Weights of a small GPT-style language model, trained from scratch on English Wikipedia.
Size: width 64, 2 heads of 32, 1.99M parameters.
Training: a variant of Adam for these matrices, 83M tokens, 10192 steps.
Each number is 500 + 40 x the weight over its row's rms, rounded and kept within 0 to 999. Layers, rows and columns count from 0. Numbers have three digits each. The size before them is the row's rms in percent of the matrix's.

# layer 7 MLP gate, 192x64, rms 0.164, rows 135-191, columns 0-63
094:470539505542537473512487467504511466517483598509471481506522466515526553512535455484526506527513454517577439512450506536457559518496506504493498444565575480479437407526471488535468376500494563
103:503491421520422488512457466499498461527535500488481478481554552543471526474535595470532515524476527565482533462453490510464553491536470502474491482422462536513519461433417466564499485529610508
097:537541460534516531420524537464476467527449550547422506468505445414512530475429503554512505491509475514483449484476590501446520582528538463507464493496571502480497468489494488485522403493499561
094:553565507476469552498542459498541432470530528549468562474506549449576509384549578442525493521496530468488514470533467474475550474443491521574489485509467484507482494427518510492477511478512571
108:515476522535470572540497468537517523527501601401549538427502436546436540504456485535519483456543533515459493483539439504458505460538468474531517475483550469443473447547503537491481522574464527
106:474453487481383531477540418457531429500586518534511541465515505515530519485491531551565507487506443525474498489485474526445572483482499494571435563465554530493448449534503538511527506528532540
092:503501528558530447529484504512495492515516503503505549451459475515498516525487518410462443500513486492504584499501489552558466590492490495443519613428467532570548472412489548497552461468483517
098:492517512445569474577511482493481523504488492498470429378451421532501518483574542493509575522490509498538488511398509476497561522493486545536448536539513582514513549497515469476490467455490512
107:541528546502475485469503437532493518528540556421478467513494455509459580491454527519535479449514468494467501486498443569430563604516466533562467496501538487505518427526530510495529447533420461
094:545543499570533521495480476498553441468479520459532426509505505442528543412500545456529499472530547532486483468469515556439500469458541459523463500440471521556557463488555563491592439467476497
099:449559440572529491512492479518481389463457435530491504402466526516531551518543498480459455521485512485556532491513601500523526488462502559576507542512478520498474485457453558495528496498441510
115:495495540535497483551578463473563462467587516500453532542460451497460505537408504440581485476444446578565536466526447519496498518423557526539509485492490567525489521480481481516499520489510503
096:512479504425464496602516519536484524411544519517472562520460549488516464456541484590486503448468462503538451553463566483492469501501467461457530544474478484506474488510513538519575466564579523
098:525474455444552461526473537468488492505432587421471582501500479475421531516437552492540514504494501427523521449486572520491488499443453499438545552492473490490449464544495472556499511474493561
113:564458504436436468499509511487469507481500521443461549509423483529477542424463528487522477485540415514500494471503476466510596543459529529582534495562518526527510505411443542510514560509521545
101:551506458528516522498496473491524506456477483488437536514421516427527509489383553480469556486525515506550476534575495509530581540424501507462464498525495478543445496489518466569510513466493601
111:526477511529560493564434471450481485484455509477525451493530525562492510535477494480548537518519531557559483494473519491589541530450475404470512428478565479489462503459437529512408478532506568
100:457592539518441499490491490518489439504524535519505520485473520572481485591564425540501491514419474527562461487501505516495472511518539567570518431439472492548481524491464527521500479456589470
089:499546499500511553440544521521542475433523459483511493474440526489541582428532505528470477516506503485479456413461538480558525466496549496479477459483519454451537584573478564563520415519495488
101:482434477486488544444524510506538492498449524530493549495467471488457497511442547437580503527494461432527453522506531479477521522483540640489484499561514485524564527408514546519530474548559495
087:491440506525477419507527453509526424549518526491465497595513518496512462528476577552510525473523482570439496471528501477514491441508515538573460445553505489428493451424545491469428530535481509
094:490481565513457436516579470496514555434502587488445496488454496546453453471529508480536459502528519549527498522558518487609449531525489543469598490463534449505450537504514475486516493450530474
103:448599427522492505484538492498544499483494489429425451519414473417510510447527513515539463487514468511507514530484454494540538497502497540468473472520551493394507574472506514494523454492533411
096:461447494537482443481508447491526448513503431490527457562525548468500515525511565464490564479456411483480540475532547514586470549444530519426495472472537471566475445531489495574478479550529479
114:477534503550501523445464510534534473487538472489507411516543577518484510462491554552594537476495487516566504500460495477537467538422438460446516442486493503476408498480456539435504467523532564
093:496471489468526546510495537483461480511526505509525480487456485609517460539537513514497485530465576437516519494552459488453509516420496448445478429559545467491486491454531570416536573522562450
082:471533483552469518525477529597477448508525531508502538498507570466536492499550548544477559446524470449470524568516439535447517467427449499454571454567457467522516509472522476461441486434473496
085:577550513445406420503513542500520507506478509416486459472597494530506504415445483575467420526536524505538503516530540508463479483441466537501516487519452501543494525489525488555468518453526506
105:587556459479511565562516445539494454565528456454453480498467387560524507475409502446553490462477500516467542429556502505504489516478471504534523506495467503519469552457519539465493481532464518
094:531467494485494494468434449462533428507482462511544483536534464531551539557559435453553416494420512553465539442487510480550519527554559585471489528473502487462513496521435488546478533522491540
106:557506528528417532535496470492582458482499503493475545532517504518500530425480511493568488526505442526473522503546477468453542509449538496537455449530453488512413524397469492435564571481536475
094:450503540569441508477432485461533477503557508482504530461443431498485616568516488488516445481471490558552508522438473461482478533506511568503474479521540458444545444569480551516456501487493536
098:540548390548525574505519455502524497431566482530479530475472538470512455441474569577538467523525532522454534500451485505500524495508486498541457433439516513578570527474460505553503472484478486
105:474491495562517514533501466448474509449537556506491475458445520512496454497443516559592499553441500506592466485500529528463551522512486445510517438435516438558519479543454485450523399519477484
087:488519457562511484467458586406481542524522478512526532493471441455485553506521609458560482525528542421521498517466478529482484447497507482495490510564524506536525408537441493425532491513516493
096:469499495494410551540538493518520555492565542488491526424483516523466517501521502547481503465413439527462431528529502537463466522499496549557526516417450489543425524440538474521510586491525539
114:526468400493507560543444423464483500457539495472541480416557508516537540519500518471466567537390529489501478481495530511471492477534480503547492554506571506457557458514446546437470506482503478
094:518563513489493479538501462503530553478518569456421456498535469488427447475463503544527454506421445531559504474522522517547529448537444533529539499466464436466573556517494494523538410504492547
117:583575448480499519468521497555445498543545472499449485495487456497456508446432559506500496501515496514428512431494509527514495595504589518488571464448509487478473503531558505454514404514492524
104:505538498519547603478538473509569457460490555476450503445502460440452454418460596507442552492545507497506484516451517523477508482547519499501479441475528513509541527459458464499556434536524451
093:444478537484495565476503509517475509481502451568523526496533435567509469462436516476502563495507454471537478549522551444472520537447458457542585442538508488513509518486458515392527500519595479
111:527578451470526578591500469511549483485486483488433461492485452481551432412504506527560484505473431478577526508471507487573474475480457523493517514450505461489549501508552516518567422499500501
098:467540493515490498528526573552453497482518532534425512521500413479519397495483593481498520472450461485462488530504514417474508545476569493462546485508543525543503420546488524539505521545570530
106:517507487507482498481455484540507549465486514422512598456519545518441486449506556548571617469514535445587514492423473464434505471520476504480552494484460462512426474501482489516517502517523512
104:370527470544494446485573485522493454526521492495534504487506500539531513484531553524501537504432451503518547507476511521506455547459504503605454444508491519458474494471519578456426462433551489
089:461463538483470519468549501483445478482517483529526498560426459497448483492540572469512562453461570510500454530549460592504508559546551528597507502521486531480484500438477530557482425455500497
095:500544511562465516509515467487550510427509524513512463493559494494464456503499482451493583580470576489562524482484547452506524511479496494542496458354482440534475511473461506510542456539491566
091:501500464510539467477519516504525472457560482551455532523438565524489496456520478480523434416491465506572546527589437534443498533455505515460547487576465526464505474468529465502579450426506488
096:546524422498529550552526482470481489451487491521444516445437527475560504407474595461451530500563430559508554444511525509536465520474492490458502493530480518500561465440528434509535482469498533
091:462609486541538560527554512503516472509500397520475465500431476595476498465506503507429483461491510493467525497513477563503501485465484478444509500479518589560459476499557556433496468486546519
088:478508546486450511580438484507553473523496416493488571508464544453536460469567470468504538524458464501489534420440445519529506498570501553555523515491431538514505520467473491497582521432536485
104:460475491555512545486517496569600530535530539523547531464559495426485479478541512395491536483517574496535528508437444469455461476510480528431519497471521414455513498525474516435505485473532475
101:494546508464455465540498489473510543472505545478494464451483503465485518483535570548529560490455503561518493531571469423583453471422535512562567492553478462531509431529495516488515481567419480
095:420479489435540485488480492529491530526503549504581438451456453532509507560474521456523577484534477541528494499491584442443555577513467487500487456445524510527582538431505485511532525459494469
107:484499526534413480543529542490500527487574564511433515478526537483583479435523566506545460542524409492432490463540517511489504547406427486525472500442510464555512509477487486504501543481512538
089:559540545535496586505471517556486517492510492437498444487417496511575567519445500445473484449472512462506438469471464508522468558531435445488456485505468479595466497491496490464482572511509559
093:499520516529478469509502544527470492480576442554465558436499509524505453509457539406426503499468499545550511521507570539558474490530562482558497562487464469510495547423440499501449514505588511
# layer 7 MLP up, 192x64, rms 0.157, rows 135-191, columns 0-63
104:495509432422509571520477506546514610561469531464469570477464512450503562549477535484484478492470514493511443484482462453471502478587474479529530508503577500466573482478535462499446498451538461
113:488469474505462490517413465565484506440463527564490523442565547478550480504490505551564519469468515558491521404489513557517512483545496588456527504449489458554527399481490495510493473534539516
104:527486485526552619524546476451508526484400488541524556530462500502532500522482517466592466531505504443481490499362533507548498473534519490537504539475468499509490474499447563455471503486482471
093:579476524484537477489511470498410537504496556464504438491422455505515520502524471503497436560494530606534446519462521560526476452506438497478503454495474489472441551544473518512610528490498515
104:457488523462567516508494506430533509491504432562492463518499555515527523445472527471510557517511454509482536590458511449539543475529490450490391516561506539499519540489442447540534459432457554
106:581529464473580550559480588452529479524448531466500492505450511507452522458432585456487494552472521493514496485493501494559463440487516497442496459513531531530579528467423478511482455519454539
097:483518477468496460452502599489478544437533536532525517491436553458523488510511519590485481512510509495531546486512541508469471448496481484527551492555521492413439406561473462442532508563536559
097:478465551476503455554531535497413544474454528436496450420511435517516524462556511485574504489505560530546552453495441463535549542512516499506468535562427545539486479507466497442453535510499452
105:488501540475436431474484452500450471493481522532508469571521462561412548512520444472483509484540460516485564483484550461416559506512506457471527441493589480449489452586475495482489525484521450
096:416493504453463478477496512590432558558549481533515532473498496534483426520479504470473546586437516533518563473526496497521499563537470530487523487525476492563439414494513439447472492543527484
083:470491600408461529503485539436572531475460524497533470517515509500465564529500518539564537439497498476490453504456457481530440567526498461444465462523554451446488503495544434520480441495455522
107:503486451551528541484547484499418493507473478535519452480488532490511509452496497554557523471530551454438481550433497498548566531484526481456456436487528458449507533504532478493576517595397475
097:509447468481570492485476465480488535569570542436519501498452428508479510509460472528560509486454491576548519505429463506488577444447454534555445516510487437503430537497527539454534522550515489
095:527500472460427462523462455466508509497544512486564481439541447478446441552545469579499584443478510481510506501555522461513493538511525516527524512472539501533496588529470430423464491477516584
107:489425476436547484454525466443522514464519439527534444572502476526476501517472526429492464533478555468530474473479476538553500455515558485558597561498513479581483541542423481504493505543516464
100:449537446496453452478508484529504484592423522498568526427534492532463493527583489511526465528442527487554598438449467500462499503516500526480575531490459475506529547501548458448498526504505451
107:457529523597550501555523513468523511488465519573528473482540549502567418494509527506506524510498471391551477534541554466468514465439462474517486465445443501543491514499597498456454526477506491
100:521497511494478483536533435546413558464511572504515542517456527495500505525482488492485448534396489559427536555563485523508450483529494493542461449467503521519469425518494496569526576492576503
095:532500502502474531452502527477435540459522572417495506446471505555458590478517452557470492484502546480555475472567501607464462534426508472519483489425491550484449506508484445507518525535535498
093:527567529509493506573496506493506476556506495407438439512458497508581516485515432519484546499548539492501534492578472450455469511504500412414489459506530508474437531556543439514548514498462514
098:466551511467538496514550553411509536458527463504433481494517458537499535478492481502478453535497453437523483493542458571428552453521447479441527589507469438494528550536472495499522533425552536
095:459530495425560549517466473544507474489456481532436487505490415493551484592528584478487527520491512508514532548514507574499533462505414461565488473490515554558520533455469485572496518507438477
105:441585477516488494519556516474542448505524502537455487544499523470492471408512460505442477405491458566505540497526465462476517505523523546462442477507596463439568500466501462479567486544503463
095:503553553582467506410494443565487452496454490498500521456476572479575558496468524501480440432503456563474511533578515549429491523477443420491492473517504509511520525502465480553516488494525473
113:540473449499506555488495517482454534553533544494520534467516473457569514448518515492440491516474480483409495464479564517510526541518468535462479559453523545580571535483523475482415570494543415
099:460520507558516542466522529467581450496479501491490478562521526518540485424409480484530520464599525543509463559491503538487601464466532493465474536463436452540516489483521500548506451529545447
094:488420481506514454517543585541460493529501570504490421491500469461484511500489597525443534405550488489525530477514474464555502504448440523491578539493467456497453490507481514482529470483424554
093:560503519515425511465480494484503458508505497448518616491430557448607448503454546467524548467557495522424545462461506489439461479513492538527500489482463548491506524514509497453547570499511516
113:524510481492534554544452526538522484520538438540575514489524449519541581489484452504455421535450504539453470422471526473567454465450590508487493491475472524529483551453481530470525552526450549
090:556472490517474566517463466450565453496552456464498507499493571512568479494446413575588475506541477522439530452547541423537537533510508501476467480478558557527498553493476533475512525494473523
098:460562469523551503495479484384479535496494531494504430469508550566470472532472580468543520507493487515434504504510488564530476464564515456554477493458502520571532482526440518593493460433484515
103:527456532471521503509483537467463533463557475436564477467533415506581504448484488449442482507532535490446488441463458466540468549567479522570524526463504468488508546535507567562502476427470543
104:504478453443548542599439451479494536483462481524471559459481522500462494423489441492530469586526511519503572546463460499513536509486475511511544507446548512596518551528448504504501460469498428
101:520490538507461508510455473471496475553518477514550442509528630518488479496457506573479541603497480501521474510514424581454457504512508527519537481490537483521465449518529419426456520526517550
092:472508523526445435548498484587459475437465526491430535471500515518442528511539478537483538406493476534529525438457408544551495509517518468523560485443530505515537458499554529511456469555492442
100:508506523483598454420486486542452493490514479500568543511515505527517425554509516450508545518536514508513507476478473481501505493488532508499507407528544466529546429538453526366513426510523454
104:479470537500455488416508526439505446512476519553523512505390469449491497474504565511560479476459470526469546568495516502557490520459578566492524473512534424479535546504444504545523457579498491
092:491452475477451515553513437483526473538428541560531489412575481501599530478519479533415524504567491519480539487566462520480484504456447494486482533517452479524468462467503534519540494432566489
116:479607436507521545502495486465515494503531553596508491455462484453538417472512575499487514505532503457511476543504490500500554436496600492515486445466493523462507556584479493459519465487550456
104:505528501445481501531490497543482595527475495482469551435520496598450518523566434479538416480451499537518497506517550515480415539519493540510572534473486533532477487505543501480401505540456471
090:547543529486523497532438520542411545514432431478567514542478534435528470455491481500512435470506526442472563509537455506452459479473501454486524500544452581569500497514470467497456586493528504
111:466496572507504433489522454516496475529386513522537492574501474505465464576455472475502499471484539524425529492502422554418462541513499448469549569453486505476444467557473451492500481498477503
096:516474485479515505509484461510588451459517475504583428472539500502514597485483470582477515491589524519578512459489487557541547438478475497560459490483457523458449536443484459465471521522453503
104:509466533452447545512489597503536459526476523502567490485503480541427526521559439557485528484507557498509436506435410436512526531521532530507511451425534500502467502532475420446463504484461529
092:429485514459452533540497559499489449514450541541544550466481485493525486507459510513465585401503456496480433535445574515452449571492525536481499473488515442451557544488535524480433455481500524
097:463495606499420458485465556480475526454526506434574501460559499564475510451491461533451568514490549556519465509449518531478498512532477474523539530515504529479450501532501588518475469424543531
100:503503532515485495589493432509520508429503537506516516489525500478477447558547444422512568583448528490562555483497515495587432455480507501517513479425442470554491445486471475491461509536448504
092:608477532485529516502392478486521491463446445533462510505497532555419581427486513564497564472531446462486500456546456476520530520492510474464499561475466521531480537496532451539516507516554497
106:532537474433469526545482513438415494563507470561469505554470553443518518464495563536459497478509457531468510542520522436462489516522494555508523540487491447406548572440574499513493516506445478
095:478493467462502566523574539501531538544469457475459584507450503545436541444496470531466496459482536558547453532455449559492484494505496446484518516494547544550463421548537591507502496466450508
089:454473439477445458565551535470482474532480449530512512438504492507517480472509470447540481513540524522508497396544522484568535527540540570480465570551461432482517471526445559527503562462476552
098:477438508472461495469506446538500459559478631507516548448475568419448565512544509423522562474474503498529536516423498481527487481450463493491549517468516489534526509514463466427512505503534487
099:478505486506486463441435521440528545546491434427527460512549479476420518482441547494537543497475572533555467528522513503480476539491464462536475490521459640492501472523453456480521525547524477
097:507565598471550505489530484522481476558519485539503491479540514473485487497500601477500496436566396494495511519509546451473529512518523501451522453496448537533534542499448461450443417473431516
110:459485514478531533450477528507465486471480425535505512515467508421476551528517499489436484428509508529564543563574473491412492528526495481480506455559566511470633530479511547488520481472479466
095:418498510481466491462529496494468545474434523508577464488496487455566486486544572531454467443499485499556496446524519467538469565470449504516497506567495457507521527487388515453551519507593530
087:467537518578479444516490491518455547551572489491457498464448445541462528511546535508477599419494468470536480591578550520463538484513526504518539485456477495495467438486495525463480500562508555
# layer 7 MLP down (transposed), 192x64, rms 0.143, rows 135-191, columns 0-63
108:510436465495471533487437461444464487603564579498448507462519489486511566548517486535467454509522524499454539506523460541516457470496551490511426449508484529567482558536454463539504546549500569
114:534432526511527556430496518484491463628535506527467512503494454443538554520527548474470418485522506538449510456445504530503530545469422494441520507500422463478530462531547532509496510562484482
100:593421507552486576470551548520502547497528520460486511492513480496504535492483486534459475454571539503506481536488492492480408559501502488471429501416507485473401536522539516514556446460449494
093:561495483436478504496542487513445512526516536466516510460493508540519564504506607412480471573529500506530506476471537514486534521459472435530490576555467470429501479547446481393486539518462518
103:566440526479462480488515491572526558464489535439497542446543487500455550464524515508558544508473539486474473449535434489485535589542489511489462532459503507447435393514480520452539553519453514
104:468570508480492584522481552533530466501447523507497504459527512462557511488503535451491515469490439497492531455487472438476476544512573460602483380562446460496508526455530455451512551491494496
092:439567495501463524514514538530467418526485538523519516506470499518499508467486514483549578406473567500561481478479486497481548449482501499443481482480542538508478478434554578466536449490416588
100:548437526483449483462497545530453507495514450560525480509455523447488453528485536473461527510467547527509568440477572465476519567484497520447476546537376524494505509454564457505486571525545471
107:446476518471536413571519474515556540450495504578547473437493509488535500490555539516488498566526516480457471492440482460505538437504485518480525510486562509479531547435543364481535478489519507
097:520507461450458522494466468549492495415424527511471509540507495493545445509499496474546545527521480507569492523482540556516563519519443494510468458559519452472516479466489522524464460663529467
087:390528472453508523503486502530491446515515476524511513480534554533450515439540527482510516504466464439521456550500580541446502595553445475505562517489452485509501499498546473519537415526501590
105:521568526521428451492530516512451470487486451550485462494519497488480547439541503487492574511513472450526526544517504513455506626498518475555444534534488470514512451516478554536524386501441548
099:435505500466558494517459538506588474478504448551567477480510510444477426448509512475510455505444573527508555512573519474454518476517495521508500551472412507476518431513565560457542443494533497
096:570439510452500513483541559534473439448449499526467435443522459533544507521479468547530482415505471482495495530555483548494571516483470454517545518586521507528490564482523487507526521531396454
110:528389508475598513519487470557515498488522583469486516470478518505521466469499513462446499519482366464479480529471478540556476472448517529519554492543485503516514484521423526479457565514551528
101:478543513525448468517458501480505487525541462457461545494476475535506510476549493485448493486400520508524537475555531497465577388448527526496490513553470496532499434507483506509610532592461536
112:524534504492487469519540507538531433518498485566533413535480553478373467511468551502548445448534447497499572526479551477493498510419473477549505559445508447503545494541459487523495531527545487
096:512515487516513422495489522461523503488469473485458479460502528489481524488448460485510531416568514524480541494512466521573513607445484482454522584580507487480509566430542523481484581462438538
095:533513504440533475437454435568517515518508496515467468486454499509591487527497509495522444523546514493486506510458557531521545465537471503541561522449417487543432519440507485508440612559522477
093:450567437547407499536534522476470497496542521559516494446457462534500490548506456466475516495526586577586491452502512465474542568490447481514496486457552529443493431519519467498498451509511553
098:506459526413450520463528464545526522496492527514516537502554478572492468520532439547531444527383538537467456464503581517512519477521501500549505397490557450477485486465461529538547496545492484
094:530483448494442434487508546463477534498591508468580532502455499470432481462515522579501563530510565519509506481499434527521559482509540501496479490400476449576476468492464504490537514494581481
107:440557499551545537537489440469526441546590501554536505444461496529506497448534449499472495487522512509452466499504456419467500416518508506559494439533569513436538521504491434549471529528479540
097:468447480495516491528502509475485474494541571456575558539459461493460524435555454431557516545460496498598548552518586466524438476471518499547477568488456554485487495513517484536536470472492458
112:561511512430493495526529497468454436494435440461489526552551460550471500519490476492522405569488556486483540489492480558521490504497462433505511516542539535544475448482503505552519481469619563
101:514469508411520474555515467469460466459458475445450549493461470564460522508527433509528536468458438521505505516509492474538480391583551555541546569479540547517521543482519566491518506478502509
088:616401534463454520497539474508415453547555483515522512513521480473489552560492478437528476491516545499469460529472489487537507450576552423521508482556523504500465474546424488505517539485480509
092:557481515485465626498449520521490551462502506483482458534459527550502459530490407529520459450472543512538474533502467471512493589449514490523462488432413498514487514473492540520512567539434466
107:475499499545540467514490489529506551571528532462492536573455479496527452529434428515540427497542523483484499576455453482564520397547495484563461515477538484453562533532502475505470448533457463
090:456553540533444457515523434481499559503482537494459568482478514479534446476492523498470550522581546583539498555491503494493538416498486483591523448528531479517432483506459435492495491437494436
097:485402511482433425484555479451497516555476486558511557444462480480513502499493531482485578508479453531429449506553593522495529518467568509518460469568532561490466489542526532493524544498543515
105:523520526455485513413475532487490539496473502502503503466430485498581572536513533484490501516523480574516453452506634503443535491488448543465443470528480538532471430440472484501512530470574505
106:483475511436481492487457516520474439513499485521519417575469523473524521565488456549485486490513546470439470488609525542516603478551470550492506478589442507463462473502531472516491531501447448
095:566465518401558494495429498628487462510492501485459501519480485456488514534509501468450521491559501545504536526523525445472437492482495416480520527513491565504475532530487514485410538449530559
097:476534511486524511537493508509463496391508465486444528487540462564565511481462478505551535479503506444590467530483479513539520597444492455567464498522453535555537479511520465486397474536468480
099:437566446517542513473456476488506494506521526473446494490565500479486543464584462509512550577494523491518548536526458601457575515468461442470531415477475496480510523482439563437485481472494505
106:493519528476582499523492458511540457458440456436504502510505471488513514471529579430536494552509492568394477491473571482518519479544525394466530496481460507447501563542468491516494487529552555
093:493547481505477506549443492546438480439487472483474497486547568440528512560563504457551556462466495518464529420520502507489453546580475450597467435504524451535511545484507473498489474553521553
113:605500536486443484456548478569528561492545491490470440498479477418484495515492489529500473539495574522473490450522519497478473577480506462480558558526407464438480451512577502496519512468463540
099:609442545487399454495495511534455506505529488503463464514521484553465416499447517527536513545500558441453538443492557534518511524513458451579526522549537499470459448495483524506492512484480567
096:427461531545487469500476558503411580558457509537531506503421469540544512484512538543494509548470469496564502523450466532464426486466436563501417553494488520533536532471493464548508502485480546
105:589531523526478522463524519557500509549543502486529480438494486517503525504500467519450480459519514449442465487445437534473444635536412523458473487554492492471556542484490505435479525522485557
093:504542535501491479538471497552517480446509507506472503578455554460389443495534485514490585503450521485540554449479500508495527551461476536481548409461530493510430463517491515452507487603483529
104:485501497475502484473529539493467519496502498439490505521458508493477481465507500499535586469518486477480549537521561538455419603527450536486441494560392477548534462510554481443578476529459564
092:480519477428613528461442479554535513461495479498463508543498527478524535468457537441513518501455408502534579477496537474549459494472466491472472480507448487533542569423506506564498570463527508
090:404466507456481372554497496528521480512500448547560549488484514483496511528456546428500523606497552517486508531495531463518458429529457510545469475467538506557494569510489479500500496448474492
098:488408519453538486523511468508496531472532488455490528492439454460543561526460491587455484519548481478463564537439492517563424522537579458457462483592469502437475521541507496519531510466491515
097:488503506519512502521471522461432536482435417450497541492545507482459523464499562596456467524540533471520540447418561508501519539517529531547500512501365520545487495502483519497492483425533521
104:391479469568561468475492514466490526487550514507555465462498522476474427493553501535588526493450547536458501541470555506485492419568452526491446487496508564549535534465499520536433470479507502
098:518464523454534542476514560500513508572468509510553466514399520460469430543550516428485535473510491529481436514463475486484577524515467415512526463622516487503552459477510466524506477478523464
090:598457520482483466496551499568483581548485475450467506532478512547442488455563473499468451583541460522533520483514521480474483564530473454501501465472452469524508518500490378503478539536552468
099:554536508450518437490482474533535534513533521496529527559490540432501458510514514454545522459517513516462492571393506515459476464554461526413447514445546478552433495512553549492433496554515468
099:520499467546467476447525547431528588428492474516476527513476441441528580475513423467453478488485511589459508461534506539512439502484443529505512481485533526505503510460616519545511458521482501
098:518507453450539497501467451479545521464511476544515508471508540512553428506460585508475513486539476488537466513539513403489473414526469481493472475488461477555481549505568407567459536504579543
100:414571487486515504473483455541444439476459484490501464502532512513525560547558492453433585581461554516503556540481520541446518486529498484435523416477485487444533491526449547480503502484456522
098:511505514477557411474467546496459538537474547435501524537524487494512563549544542512437495493514488487475569503524435501529459526497435539486523582488400470516447563484529495443497563459544479
087:427511511502424450489508505438447579562449499505506481552561509460527497611481505528474541498471495507514516546518464509528517381550504469567492511464563502507536511544519467480480531546470479